Each number is 128 + 32 x the weight over its row's rms, rounded and kept within 0 to 255. Layers, rows and columns count from 0. Numbers have three digits each. The size before them is the row's rms in percent of the matrix's.

# layer 2 attention value, 128x128, rms 0.14, rows 85-127, columns 0-127
119:091160158128108136106128156132148109197146075158104146055139098125098127170119144152113153094114144112126128164156128113128081164111098128125040125149078187075122102141104159198120122145136127112107178099113039160116196112132132102186152124120143173126149072139116109172159117145155112137066124127079081162097045148134123154086123159128135110073110127077159102059149108132117116109169
122:168166125146145107159167139095147170111125095126147157089102137094195105128119122118085131125048164117138142139134113106122114172121097117100081139085093118072080198089118091082156132136151163104163165125088125129073167098152133137172209140094149196137163156138132088102136159118093129173147181160135118094031088120144109153095177101111103108198161128137093091102110086138143095144138
108:139170075059082126104159112213148125106117110115034117184122092126112152103106139090134144125150169129137095087071141142137084138126032148111108097096166165115146160089099107163172124044145114127170089158124135139105152118087106141173108167154127089125152104088146096119120205072119134141130142168124178153122113150120136109140187120171088103102165177115113131113120083125134138175125
120:119114103162117122117129105146088082104148071201115105126107091067125088167140163140192121135129159180102153135141160108111184135125100147068103079123171147042137026098104100123125116117102143107162042157104160191126172156113147155180150117119115123112107154126086075124102207120124149116124162140164115110123095177136159127096181129114178103087140143097128137129112131143138106155087
112:093126134145083097143096127104151097138150134114122137111173128163155129112171108098160150144143127097194121074222127139143077090137126133075153165138175123190131154105218147141061154156089081176143099101124136062142071121079112126099130117111153121140143114101168110128105110066105122081109123112130143172195172127146122190115116103133111123120115089125217157100092105129088133077163
118:042119108093126156130097097168119161155152103143137162205139140160060154136125144130143108238117121143215148097107108104104145088143162153087087100096158129069151075133124098159062179133158136166082098152139137126141136163141134173092119129125099154142135139123028073119127190082119133095143103146116119110124133122101135108121135166130090130077150114145164179137126140089110095109148
101:093121149131122171163120160115132113129113097152140132151142177135086145143156140099119086185132117130142150114070166154071230125114154094069126190106099105102165074180108067137034201173111080166100106155113142183205128144097134113090094132118146120131127143081108115120098137141130139085178109117140137168127171161096132104119119133101138162086108106122108163168113085144179091147098
111:178116114100135142135176115201132184129123132172166142176097142124138078133092134108160125168070135117108172082114169150136169142154159117096097058139127168120177139111106087094184107085104103175122057126168159105086057107112147157134102085122105079104102089113143056116122124131069127105152172127195087112190149109111148094167108085178106100144147126148120133124166162131137097162104
105:200120117089121151149162120160056156100142154132101171169103052097116113095160093155105106078092132086142160156127117123117121134112122162125083085044196169121144094104114176116120082137096174105104096128126129113121154093142118102196171099083089181143150111082069098124156090154128155150136133152187109091148141170108129143108187093149123104133174133155139137199104194142125138138113
114:099197074126145100149176099156108113062137152198162112138165104129137090141169105112157146142112092119109108130097109108123101152155113117112078182131123121113109078143119122164090174143113146125121069083105109106109124141163091102150185141152137145198174107148109066150047156126097133174107126128162211096168140105170097191120191177142155082085108118121129130114168165151090085128112
123:087171118117090078101084152167129173090107138052103171107132103130169142079128158162169139120125126160122126099112131116113062104127061137117190168130166101118100158086160117095158154101100149117093108140089180112199162174105133147141134166151160100111122065071163152124086156097152184145099136168114170127110143143115140127145151081143181133124157140081144107094090086094047099166085
099:081188120172132109173145091150102140087130154155129108172161077116081120174187100156103098107110101170158081121147106096079092176168142159109160184104120134073075106172109217172118173167102120103140119081079124107131148091179112097159185185186154172156161113156128120103097129119147135129089124088140184135095131137133139188083171114129140132162087139126117096135126137135100104098153
122:139101130138136155115132147110128106193150128170117184127127101110091100080115114134179102077117097122039232168111156138147180126146116193149132063135162179180127095152169152116124101124187151083144160142178132092150139088145174093132110079054170145121156159126118136117172131175153152104093106139113093109116046149084123091117068132118102144156123096121112142114108134106138146135089
106:057130167128104133123097125105094099143111102189146088168144213135085149142065131116157103186186092210143167148079101124129157128104094080144149133198072106080152118118145137130116161125162155107117177153122085153159152157137170132077124159118129137079092141177152189147139113176121118138158120076217100117111135091139139090140102141109147155149109098122131176135074128123132133126086
141:116156150139144146176124142107131159122159159103170161140145118176127129150110097150117116103085102073124170148227119109135085169164146157159116148160132188173156063153128178120081101162148112168066161123141099060126128092142098103112124120096135139181138091149135152098106049123154107109100135073092113134174113081146136149123129098156056127060108116155163147090143125120151137067205
107:157127157158163147124098098174127146132094150149166091107133174165161133206143099146146105128098133132075063152063173141119163162164163089111151168151081104113185118124083101085138123173137068201185168117160144088117091095095131127114095166153166067159117149130117160107130129107138095083105150109094135138139093209134147107130067114114167163090089094140095139122161098159161128085160
141:228189104161130185174121128079130111150146160130112090111150101127086160135189120122086114118071105114094195138103116120128096087130175123149122096100105206176131119140095186220131112113106115083164107077136088148091126089139120116156141053119132107194141122181126087150136134127119097150097121128126148136126078132103130184099210138141118133156093136155123114163122134133154129161157
104:106152138168162137092096175159134027103119049191104105126140109104149088131137105132160148080147152138130122180112120137172123178156049132105110094121119184096144124115162095133073125148166187079148144143113082171134162121121192126147153155079118126094167114123143084183173143143122107130091139153148134106160037122166127166121113149096155102121111102111153132101086105174134144136060
122:090165110176159105142085082088109077114108142173187071138111129104089139148122117134162126157171123139102162124191125125102109130143149126142107131189134120069138041076133137205131159146125110140112061119125097105126139141170146122121149089179153086147118112207106153144065126143150148111165169098107111116208192102155099160119171163139116155073103097108118159152126182114121103121177
095:152127101117122181163105127119115052088158080137122105165145128161101117155181144112097135159095131091100152136140092112173176079121125110134088070096138192141115049098116119149127061139140153121195104096169120165112121104130157170137110115097114122180120149159116058204116151105082116082164145158126131119111049076126100166115164145131114100132136162205114159189122168163142110129131
109:145059163136092200112132145155140156153143109159105174129119144125045132172145145104089095147082167113115146095067179158075143112127118139123158056060121173151168149121110103130166118123164104132143090156168114151153128148089152139151087141038132105073139153122122082091199136112122114117128153128105077131108118182073152074093064111140115165147140130098122118173164120107165110129089
112:167109138126083152155097111152101132166127149116124133158132120112102189135097150085140103121088140146097157102079157144087057102141078138162214073151129123174157155117154123128178118078139128143151132108148137067116126145108169163118123091089140037125132157149143172108186171089136099142110135145169085117106104197061158066136122126149099196123139088106097124101111054075150143121154
108:091165162149160106096079136133159112105138083138152159083119125154148089150152140162171102159111153135163149043164128111157132137110123157107219110116175108130105134075140157011049168175122172145191134124109123161192120160094164144130134114079174140074122129115125173127172167094130136100109122158153092090107094096154106135105114121118164183186133102101124105100126133153133113118113
116:184113110085112159109106142148144046142117098163094047131112128110126176129121091090166124078102091120118133122087151164138130116099150130125158116124095174136120132117126115216139122079144095103195040117141116126117081110114184088113106126136137106144110060143137137184143158131096132138124174136170105131236085119086113159118150136154084110131128111200111140189145163150169150119110
101:083088150179107106123128138115135136150102130148131125124154143153122147104151075077120064106164096108170072136108147144119123141121156114135210202104088122154107215176145178161122185183179105115097181126118099124148132141168154066091124124146186164132158122122176166072123116104141105139106098087173157159135143163113147117112113132093112110174093101057201105121125058129150126116135
107:093084147212140142107134130078066111111099159169142128179162092096100084099147130116095110130210090161095107130134120116084139132107186169157118137104123100144135103158151203156092147153167151120108134144117083079173134142164092072107139154086119117115144177165092112103145091198149162104133137127161099088149218113147129106111094154071160138141112122126133135171082210118125127130100
112:223140131160128149170109154126149150091094146119140157128161190118129129131143114060063118130093096131150068082042108133099130098117190079121198166124055092154111190148128135117212125133110094129154124070119097099098067080134123104124147131157125084164136135161168160128119089139102079178143141107135182147119166145116121155117137086132101132152095123129104129145166129168165100108140
101:096119130117117105108115125087169095159110165109128133130154104136093117129144150101156151104129110090071171141202120109162150087151105120180119056185160209198157129119167176133130110134176110136147168089146101039089068093106086112144078093143113086188145110148156165158150100119119109110094137107077095178158085129125088169133070107137138105082106099143151157121091119134151142072134
131:167022139099151112110166105121106124105142124138126173196130123098170096158135118076102120127132188123190088123132136152134195173122181095069092138073121115115162144148087124067175116146130126151119115158099172182047113083132106126145151154111073148124132153135118126128145120138096147144159154123086101136117150136142129104148074075109079107185177149191126108186117125150179148105171
092:060056133083113134098121063171137106130147114101086130096168110164139146147168094109049155155175156087170036150069140157145144160074112117094166170079136084129153147175163088153195179124171084147140111141129110144110099092118103095177099164159101168119175131107134111117155129098125119119135093109065171161098168148145103104111105134098106115130154165126157133180144114143152146114116
123:085133127119160124125185116121139082140140149108055034141163092084098138161132118142068146083194124125095074181106137120138156168070158135086088157142124167133106056176098130136070167084112129099156129095110093183126139133124078121181119186180086135146131152118091140195164114154126102156126089115099182147152149141155124164114126117084143082129113130146084111136125167126165171103136
104:090117121102123137145101089119138114120141150143163104133150129172148133085142082107143153156122118101177142103186134120134127143166150089134126125160121162169168172107137123168136085119154097191130072123123140033077056110132121095120118087169106082148116091120166072153065088094113098116165161092154117157232149060154125144177127124184098097122119100182152151171140105126159109084176
131:182189102138120073171212120146143150062138162093144120159113112134210122141128096167150117130104112113144112153193115103143127154151130133113095180126161169132058073145128100123122094098105143124125124137112129137142143115148116144157150132179111145180128052140155076143046144128121157123126135124128212131095141087151134191111195083130139041073115138132178094127123140099117109112124
100:081127170113119105125094091082177120145155114092165143085108123163186113165119168108147150183105122070136129113172145135142131124139108086140147116200132126205124159101147111050145144164167085173125123133161092112134078148079098132080110090078163086105135089124131163150139117119136140086136132102068060182167123122124093091173059103154140179095159124161174135103110069142163162108143
118:190086166147160186139115164187147140095154115137113090152146201151096099198145140120048123148090159096124082100056142157113196135095148130060130123090117125126163147152122097109127168162094085155194148123180106150109096102097125159123109164071142107119137154120102090127204115119113081073129123099098126167141084182143134125110083119130137144149093120133103120163167138180172139130119
126:155179133141107096137102181120121189092095177120099139120105167135130122155111165166087124085146143119055085117129134125080069165166066140121117188125121093098136162088113110102149147131049122123117169103066112066125150124119108144166131195145135123153132115105133143084153144134162113169117119158107161159096155192109147147089176081132146136070093119078053100068140085156101092158134
103:158119115119175104114206165169153208149113115121122129136137155151110113102075165132112083189115108155136133100088079125086159143121184171102135135115167095079133086160089131121071136133076145132063132133153134228083153172127117171160108153145073128138086204110092143107097123155112111176150090136172154091117180121127178108119123137154100145163159146101116140124175158117078122172141
103:217149135124093171127065161123123111128124146064095125175120165184067177101106098165094141071119132123125127172123131131094107075110134106130122143142052127159167138098126152199156089112053079118158211104103163106099144109165155138142129128138101128121126137131152142127174048158116075128093130122154140145067138158080141144109151169129115131166120111130123121167112093145197141126180
110:081077138201088147129130086126116068123086111159146064152159167115052180151124127112139092196178079181144120187111094146124139121103154107130138142165096100150155136183185167169129182149183108134126165165114066099170124174137126097063141109146131143127137167182148133106109138178128099082120108078164107127093160125122137123131106183098147126111090092104165145152119096151166125100119
107:055127110120091061121099095110099118126111153069094106132134108130090158056130108119140139074220099133151067136132146139117130152119131126129153221135145081098098162159177116163106179107120095085112126154099188077157143087127096075108098126187173191103144143074183134086105136145137130130124128118103171173119207150146125164108124176088144121166109126118128116133112102107099113115117
130:137149137163120155133081116156104080121118102163182072154122191123053197166153122065115115186075105196198103091091114137100091089109173106138149143123057115034142139128105121155135175142098102137163075107105094164156138163161170146097190101185119095129117101187149130141099125136112127126151161134139140134143112135098137134110134163131152154117075099152116137157134121151162079102151
132:134109167169162164146119148136148125186166123158159095091139135114142157140103101099073139101057124133186081132095127118144107178120161124117120189110064141071137166180088177165092161149158126115140149102121055192109120110146142066142181112163122175130145121150078164158131125146139086157087100121095127124138075147112107162095139171134075097137114110143106097149193135139142136090228
096:141144097131138141143124138182189086076102087158135076122093170172136136159126135129130174167127132101117057078092152142123093109153113098134070162172079123150135166143068124155128178128175067159179144113129084104162067168117080151123137126183109103182131078128108103127105168129101107098117163121089172192121119074114096124142159097154131070075109116159178128107170110174108108113168
# layer 2 attention output (transposed), 128x128, rms 0.147, rows 85-127, columns 0-127
113:168151147142111130094153189137083136142189114112169144116133137142128088120163101209095103083042132111081150106145123079117066139129090144146121153167149182101111081150089123124164160156129149111124181113166121106110173107159180074138124136097103230087088118153157105130102126115126143084104124104179131213077123132075093120144126114130177138109105162133126200117120131135171129131118
107:124124137138147139134096147059133136144202098097086084146112160152109157149115098139093124150074150135139175110134119074180164098147134172129137148148162118091138148180132105114161191144126197093158144152136133033104094146118148111157097130098094118152156110157118113133148149090086120135161164115106157068077180097127057148151146036073085139181144133169160133130111064160110153106132
104:154102053153082108130155161162075123137121121103137125127166121141112173110117137150168114113110174133116115132074133079123113174133077117093154090125102097127154182094179131155149116089100104082109077126098122081109189063108066101180149144178129188179103130160170127113097107095133124144162145107178144192112107147129185066097184191165142137124111153098092111131098116121162061146120
120:144099112128058157045170143118116079147158095152140103132088137152089175143150134149108165104075202138140156153111154056150147137154147153090069104146191119117181105116086074080174118144187166102161104142150111086092122063133141137176142154081122114148082148125151122085145128191121193175161144133134123097121168153198166109162093098142124144119116102130132105155100133118141146101157
111:169144069144176091160132158169117122117121158126158174090147114131134055102153142046131114138113101088104128051144148224101132133108060144093167129105109103127147140115184130185070112115107084105096133148123174144159143114127130159114157076146131155144152126164180086160120151123166125073077142135081155164167078119100116123100126155128179113096168101076109160144101142111132067168142
110:065138121083132148075072099184130057187147098126109105096146124125111141192101128087147151090100094096177141155165154118119093152140122098061070121103176150070198114095091157097156158097134172132156116198135125117136099145168110116163141118124169100089091120123166105100132128143147162161130080130148132037108143156167138103135112165165123128132100127071109116178119173112108168145171
106:121103121127150111121117083171174070133056094093122102123121152049181100137098118094146104116130146146113128196113130173084123133219118066077090168098153189136144132106174144126109124114144026134111123116144112187146168081134136110148149150149172122120103132102120115092154150136157124162105094159122108175141070162154134137099107117143149101128118079087109132170193153097156103187162
110:115133112109087137142131103133155130130094096150128159140115125064124171109081137136127137123174142103211160145119212113154147159100156102181134081110081148117116145042139069115097083072133069161160114162083147115110124083107109145162140147122183153174172161092161129090061107162112140158151106143191129101126148116171165094127181105190150166086136105107135068131123142145104154176150
098:133156125095104127118137111106127157121164148149131111124122138152089141153123114109089121099069143150140138134129150060118146144097204150185072161107145084089138109144088143104110134099144234142168136140113073093084007127129121125120140159115157133158150149102165182120123100134092145160191125162134148028125214156147116150135137111137106172156126144161145103176094121124092165104106
088:135166097071144139088099162126134111132164121089127146093132094120165111151180171135112144141089158096123155111142133255188122137107088140116138141138151063129154139166148150126122147122096203088145129154119127100116060131119135117174129102094124064122111172125144115137171108169104154072160193156139180011104159134117146110139083086108097129173115139134119145102145110132080122092125
124:156146112113131092075119136099165134191140129175133119140171135139078147118099169077160136140126132124070097149119083124151093125162101137058159135134138137172183163186176102168131108139108182052052086130119129092146167094136112118131135094136077123174088067177106148107155126093164163153167218109120115120166131155114161083082092170161118149146161148133161109113084123104102103087117
105:133151157097168113075098104127168150175129140066126084118122154140138074148185109152127145118023111123151138142145111157192155113113134128093088148133140080130102112215112162152101120108094180092113099122151131118077075136179154132138136087127104051084091128179122116130207130138114110097117177130091157109135155174146134125148065107093117147192097140124142159116159109117128168076168
116:094156149171097091107140165078108147096110110152099142154099137119115124135129110170116157108110116192120186099119166116085126115125161179229126113127146161135128079131094137057117095128141150132164174157114074132116071151159136162089121147086151124134161143052154157182131090151111194168161076136098131101103144083088095174094148147175112142052129140174175132142082129120115190134123
105:057107203116126142075093093132145115122106107180134158168108162108155117125119116128149176113155091184117091186137147126158092090179153053134076173175131152150146093122079087105227179185170169177128094141161121126139117144150120167105113114113129049082118111116104124086165139140137100159057103133109092104129120111125106146113093116098102110137088117131147130132174128187149152102126
129:098195123134141089192087152133147145079122168115183180106115113117133082100146114179146117106100075080158129041185140143101139111072122105180127165106082143094088077108085123111041126156080114140134164142147155202101072140173156111101139126158173145051143124131147102138106121126149102125133098131079125134128167149104127166154134163136124145126123136114151179111120106137097199163156
108:126135150138173107139109098146180102079058134083141126130123143092178089086161109156142153150163154109171134166112160174074188123136101121148115125130159155107103127147145090105088041096142018210121117122099169196120186095090125132136122116163157139099118104136080131121153133116100108105116067149118117182143081132129147111129146116107127133088147090111174146085216131129140159115149
136:200160134135083112128094130157095171119178108086149118124106096149122153143196072215102103119093103148127180130123111064081169125068150180152138092152108138144079087105106178148084140099148108100160149119140100121098036112150155147136157162120217095117107166105170122172147137122089112125154108147136213143071160110104122134125141107128183150126087138144114144112101139160128136136108
104:111133128135106146084147206109088119066193124131138143138112130144127142144192154155111158165055136182088158116099142078163090140177111183176129160137176152106159094145090103106146152152167246115164080141096087072132107131095169137132119135097099110123135126101141123141138083159082139128110144104123170118136146104102047116123109081073096091088150132178115143128146102140135120077116
098:115172109118119111086090114095137108130160118145170117118062111115133079115172157161102175120117130080120137101176133220159138125087135066089156054160174097135147090139107131133104173133124140136166134159179140142082123128162145151088110121125135058032105175135162127094175164175137168075125188137143131028112124154120129146149088118130120134110118101142113163088158118139079128128163
102:167114072121081184136104183148061132074191141149156137124108098164149175155150119160105136157160099145119133133156137000124145170128134180129146106142126092085123120051101178119129142136160158100162131129109134100128078100120134146195110177101183153139117185081169110189127145169138123128131098102145201156092172121184107113150144114127165114117108157130090124128121148125127116144108
108:125113119143076112125124078094153121127088072104130128148162146095106150153091117133143127078122149116171092146075188107077114134147178164162073092106119202118099119103127108096127077053170081163137166131112121195097143082135114138138167178125173154170121126110125128111102105139132134203131046138137101133121098095129114116136199126176156178098128114120169121199130152132170151166191
095:111120171121086090111090069112127130143094095108121160180119159117077136142106141137153168095116149108130086142083149209056149084080145150177122090133124178137121125127140073099127095061147106186119110164140163158114106097113122181130140120168193103098083130111123149133134120102084152188147092165089105062131119081095098101144183173183138170115145111145179122132076108164134177141165
106:137138194111139130115107158064195099123155100172096150112160195193079103159118147092130161179124120114133120079150125036171108120182124143095123148167173118084180132128104121101134120122152204098111097150122109106161107181101156154093116143075114104177122089158105138173168167143129167163109126091069145142120112128161089131129076087092113147123141083160166147164135136125143136069171
114:139140109151095095150128138125062152066120118124165099129078118146187120084184141133152136156130140158113138131117169146113118158129104087204185092136122127103101116070154136199117095048160032160171095109095121108090094101109111185116135144165183112127146171095169144128120123145138147133110106169172162161145087076086113104110173111126179114129104130119106145128148148106156082193071
112:108144199155145100151143096121168133141090137068119131121151138092171063122168068096172109144078082135122126135083123166104129081145121096154121165140171163136079139199169135154145118109123117155096114099155129221128104157149135126084141084150095054138169089168108107127133094110108058129075145172083102183161076118094112161109163151095111116149159116126174161160182134125149147132162
101:090134182109145129101126070093180135116143137140106149147116145100150089152117114098133161095103101158145095136119146147131140109114171138150050132103121139165066089178068149083133153106152226172153125103137086165140088180193121131094133143095101035125158156088105134119156159171090135127150124157103111055147181141150110200134068138123088120140121098167119152131144156116111148084172
107:161097132103150123156073085150147173101086089096142155141131157112166114118148086114136132183157104105157118165084116186113197103104112103113162118124090145162053168172177137171097123056084014173123120090116140160105095139100142154143153130184145076132160119128072133103145162099117058128082119151132161139113109111103113173131141077095153136165150136098109148108189112158136123145116
105:131137092151111115160130191127050143081110156165151184109123109144130089113160127178146112125181087089099167066169117139082106152088076172158201101110062124158091115072109169120074086132107093141129174132144173109157166086117134146112113134119126181147149170108184103172096142139149129074113095098117132180120103138064130143139187168143194137088140126129110166097106124114162114120125
119:104068104155125173178171090144099131109111183078116129152142112126170177126073121104128081148148146146201164151119156089119185117125144131169116137087108066069128152100110140100144113102117066194146104104115143110120153118099119094135127139135100173168209099127122151084081148129133073095109093118136104183123122160215102146173128081102122142166118146105089117184183115104164096151161
097:120107068162182150171150118152088139130107162085108144093175071135190094156112166107143119141107151112115105136116122212118123140146120133144141120091162085099118158138176173169125126081105076122098135099122126177130203096104119094164115103171097177164154129145118132122115130099131106076083115099132134171131021124111158116097173149112155137143144180100087152170168147108161039170149
116:159130126133161177163163160181100136124140150085121094110091107148195119169156163179109122121063195148091148143114103137142123148122120143090121153099126098129126131111103181139101128140140130107142138053112084099145165172105175100154079136121098141115122176119144127145155101144149112041113087089101147152128116177117156107154099161100150106175100124134052212128161114119215065138060
101:119139084117138126191085145162100126079121176147183162095139063106175099090151109113140114125160066113142130113177161128141141155098083086187196093081088085116123137072165096167081102115079046147165102145104179153131135107132115149110142102176155128112145188114179091106060144125157084076127151150144142181153109104111124119148168151117172152106147113078128123125115134134107083164138
116:188159095127133118165148160152147163144163158118149096101092085118151168117135118132103107177090136104075151131158095102201134140093105108078115146115134091116153123135125110156121127190098185053108115105130139087093061136112157092159119063147067063145104104159160104168157091125167109104170199122099177135140200201145165144158101093100130117149156128111119123082109127101084136110084
095:132131105164124122207123140142108118097101158167135183112164103109148094107106160103128112158208087096109127092157153121077106133141055099122152125132082150123108156067161124129109117157129040102116147102131174135159203098114112094114126131130126207135152120127134137130099184100195126107111105087118094238130040127094117131138147116145183145079146124134102138112107133118152082140149
104:143082105137175154150136139143153109112104107094120122134134142102148122145135125141142158129137141113178127158078162119083157148164133142107088143140106158100063141088147124125081078061165021172129133099104123167103188099098161137167122183132185194138136111101091121137115122117137098130085008141128139210124083130158105104121186098131148120103129105095102134167163155159141076145169
124:185149112128165096106130125099163143191105108097122099185140186118073122126143101151115117114085175075079080136094080206120147141148106132041164138111129162164129169205176083127115134124106098115060142147118148138072190109097169108139138113143104184105081101161087114111172126097114144151160134145124111113154167153098182120108121131137088173151121101153140139082132094163107135067148
113:110111191074093165076145086158187110217109066104092119109102131135084181134079152125149121091153152099204142183102150076146157125122181084093076127103127126145152122146102110127127139143130145153125149160154079146134109157135139085155141164111136078122113127128087111104108086127131103164131090150133111063095197142181154117142065146150066145178119118104130094168122154162112179105096
095:150116129124141101138112095140121161072067147126155103189146171163131116078145043169150132112112083134108089185112094102047167146083194145132134146151108188143100116118126126153129150086145025175101154129135144165097129120144162164132165134193148148107141135145114145141120104098090032139096106161163109195138160111098121136121134143098166089117094116077141125125134103179151094136116
101:062120147129169125101115080154133131107091094123139143160111147101184081152163118095130174127121092120138097160140130250104100087140147099144071129138135162169097070148120124135188153117149140150138107137174115199118110128182120174110138078124133027086138128110109101140161160169099103138083109172083119058139093126087138169136136136083115094110139128130162157117152127155167140145187
114:124124100170208079148139103117134147152073161126133087118171132096158070112135123064142108128077135149085118120111100247149126130138113119089175153089166101144149132179199142160128149142104114074081141107133117126143175160150098136110111085163081124131148130151140107129160128126139097079112209143126105156177052141108180150105132179112130074158128134119121161126146120087130060115102
125:117089163100111163061070053148146087132132094109189098142091177102145133128144095135156175131098097126156107209156116136137121108155121083093101124160165148113097119132119150155187162090141053161144076120131136133133102093146158182121155122127142068065093127157108109076171150127129088162096136170150157140151093155137102104152125051115164106151097104081142145089210150154145114129150
144:113123182130168168129103133118089109157194123051141109085119141156161095132159094184128146142070133103159135117148088151141151118144082113163110154157155119080124092174101174137134170112106085153168131098125114100124064197172181100102133124118104143062107115130106153122123128096101116085084098153153166183095103117061071136151103069082142097181132129150112209144184127152168136144126
099:172109094158175116184119169172107121121110116133138122117144104118188112096162137131135128132171116083097120099123126144146104146135063080085160097116119127133115180106166153178114117126099051120107115093094173120139195102136122120188136097132129169140097130148133113127104158141178118085124096143199166223126078152097171094117172114140173096120130131117083142051180114132157042174157
# layer 2 MLP up, 512x128, rms 0.146, rows 0-11, columns 0-127
046:133161151123149125102130126117177071110128078128115155173143090076148140176099132112160099095063152104120149113100135080194169150060162101141099139084130172098161149089175167116126118115147107132152160149130079133124088120140168168091089152121176096120132095172125097190166176162134176137161145187139106171123137148142106108183091129145133118120128164156115078069168182194104111204147
057:153122159165172152146105115081172117148088113156075114095103159125126098108145085113147135125107131118135118108150090065171103095097101183109102121086111114106148144074147160149117132095143072095140103167158121146171122144172101176093142151140136142130034128170107103166096129187086156181135124186113147197150097100127124104115098101136091126164171176102167142127124108201032131182099
045:120176149178178224142141111121137141170041115111102133111080121150157106112124128105142133115161156134093119129122120099181182075132127114159069108079139152112176149042115134154127106085131115117147179119102079107181135153171141125082156106132188106084121148101157161113108153114087193146145178152079119184101151103133204114134125148149103135107183158115175091113102126152099144118155
047:134130168159240198116117127067155122147137102169113127135077092091121105154095152057082061112135179122149148097106140056171145163143132109157148143135150142136133106134187135138157124170156110094154099149121123129112117135146150143131090160082123135062101136113095099149149170172157131155188141120094144171137133133095174151124140181092109185110156158147110093095165173209125136174151
114:150129153115111201067201106092137099156123076105085094148051122150113159169078109037153154119103196123125097130128083108188106128138105088122100146088155123149145171162117139087144156098196120085134089149100064149111117172149131127104127088171127109104107102116164144171193129103123156158116164154125146126089152134152103157093109119124125090167145135157064086095148145109131123098179
052:138146141179180150147141100153106123152102113124097123147124111141153097176117112080099073073134123098147091128138123059124120074073147119136124139089133111142182186098139150102142105113145068081200173127128101137141141146167201132090141184115106135072082141104119137174153146187078218153135166163144118146111132087139144121149148105084163132125186149153155107148113174209117141180107
135:112122123123112188121098156101122129128146088158116155067108062141139122109095141176105121104131191105121122168113144124122180154118125165132063139119098184102141111069117130143141110147089110094166129175133106097144114145130193118123099204057158096108124174088150181181153149098080141147152125216082146147146139137104119094153048061137070095143129148149131114124103153185118182151112
053:137117155161179147123144090121111139178061146137093149133118150118155128106072079052096074101164175097140151115117131107180125095110127176194162126140124190121186134131119204079112125110176098160146173142117095135173149178113152160089079087112163144135115160108167122157108141138124186182194148153101149197110118121122146095153101160096138136108179165103161101144154162157107090161122
134:075165163166105128123076106195137133167134096180109139110107118127165172130100159124082136115132107152166157058087148051121126086091142141137162137137095124093165167127172118164083143080115119100133105128093112125233098155146152096139106127096182086119059150100136106153163157112148108172216124169107111123191175112107149126138116121168122157144112119078129056105104119111098130135144
122:097127120078125184072162136131167119170101056172116130188138107154098110182107137098182127151132122147094171134173093113161116099151107149175154080121159171161122134120106207104125084135192127138095114131123099078152151166096144181074131177155111076128108110125168112141183173114086121151126168104135157130089091060140172128162050132113112126148128137153139155081079164135100132124171
049:132159152141180180099079127091128146222063118115085156105116179083118085130117099131080122131143163091138119112115097074122185128135133162149140128089143187101097123148142128136142151104067100074131178168159118145152080112149160128113122081151163132108080137104132112162115158152122142146167210178129126206102101152129141098150136167075134176071169130074137075122148128165102153157154
176:153115157132154123115150111116134136122128069145078147168066153069110070108122116153082125112131207089070079123181131118102142173105115161154115144076104129143099073086142150105128117103167073141097163120126108185138131097124152097117177153127168143087086167135142175132173128173134187163099109178109098184122078072097136111112160107146150155156151135122134113148091108114109228180153
# layer 2 MLP down (transposed), 512x128, rms 0.127, rows 0-10, columns 0-127
030:113061089123145126130065165162151152078145149132152128079144108108135095110120255078170238143141090141120157143133153139066129145158103122129130113148102159120102122128096107138113128125142154152097084128087148097149153121024108124134141130115100119131140147135124102080096144110149132121104131124159095142114069175158059144143145152194157171123125087126158157111158115125120084139116
039:111106101136039105075122151091156102160134149138142097101144141113171119193118139114141141091091126085110081158099195188189099148102094053131111168138081098171127107140124108114123150075121175141168138112103174126119147186124163126087164132084181134143119136130117155099081180105209150135089175149137107079121089137123111137186132161076155141076085100121173136136142085107145109105131
029:109137029121077078088135172121125144073126164105221160096139112128104124121178191090143150138120138139091155082145133135082179159161140068109155171114071159061099112097140125144126208231149174163152120113089174145089089148101163096188128163126138122146146112152128136126141127150110128141112133167146138119124171149110099127120108123167118092141094168154089141113129088137141122119104
032:126088160112158083116096179143095127124132071095072114134132171129159115095070178192092161127119079132161127134107102105078126148123151114117119096139140075147128142070112147138137119132104107126100168119182171109086142164098105101139156118178100174121160097085136121095159088127158152134137126111127167189119255094200153091139115173080161101126145165127107111125098081157135128183086
105:118164171127117089196123123106125105125095092115178111088146129057161138154099121108158137100118178054185095166111140164157154090101122090105102154097145120139104180173117120166141135138152155118154146132108193157143076168118123069105133158094145103134110118178150142093088137158111096160145121122191162057154142107185088120104161133124155126082062122130129156128090088215067126088105
029:126103114101123088090128142137113070162188158174096112114173156117067154173114102161107167093134096114104121109097148160132069123172101143142127134134138094155164110068126137173050155155105142094189113107157149147163184146089101131140178122100162144154116173122157152161076085062144109136116123148112194123122087138168108111150170140130187144087113071105154180111063098090137155165179
138:181162136194147155152129128152168151123081175116117168139167111125121102102097135137089144101118150125144139156108099136106128106155120098075105082152135200136110128142145153179116082162052082098139095112100176143166181167060136144092137096117148097147101164132114170112167196084089130147121167153087108200117122174060114096158163119107140172114106089103171118065123091137081094094103
030:168130081192138143156103116157127088098153058081154114143180086112127128092106156138110153172158095112121142084140187203094103162139139148130114134144097134134182067105135136173085132129059160132135169113154119189144150119086099116127146049127096089186176133142142114120095129144065080115127065142186104101136149181091137130109138128129108163166106099059138129083083102151134116134163
132:116156168121126115094147131127112183189180138105111179111133134200197123128128162137160199125167084154082155096141152099169166146111119116137084150159151121081105062122116082124141167086128119100110069147118106158155178123069073110131102125154136136127083093064138109156103086217138072114137092101135107160098124110150126137126160208154061145135120115149125131118124122077132162126171
127:127146179133127087160150118105144136104123125147072077095177151146146104112129162157075141125173132146088136188162128137162130109189124143146100085170152117106102113133129094154046172092129174158106107144106111122074199164056136106100157134104088130124191140117161160110126130115154075136130131131203107119070114130170142083132205152133136122122110106071102149020134144116116167111118
041:122125109092079095167159106171159172103120165102167141107126079110089199098138156089096152110128163110103121114092147170069147091109152120131188152137092152135114116140142134166129151153181087114151155066145122158087149136033140067109147133120083158108133070126153137095114149194142077088156153117157129136126078156092113109149123172181106139171112105117083184159119090081198094115145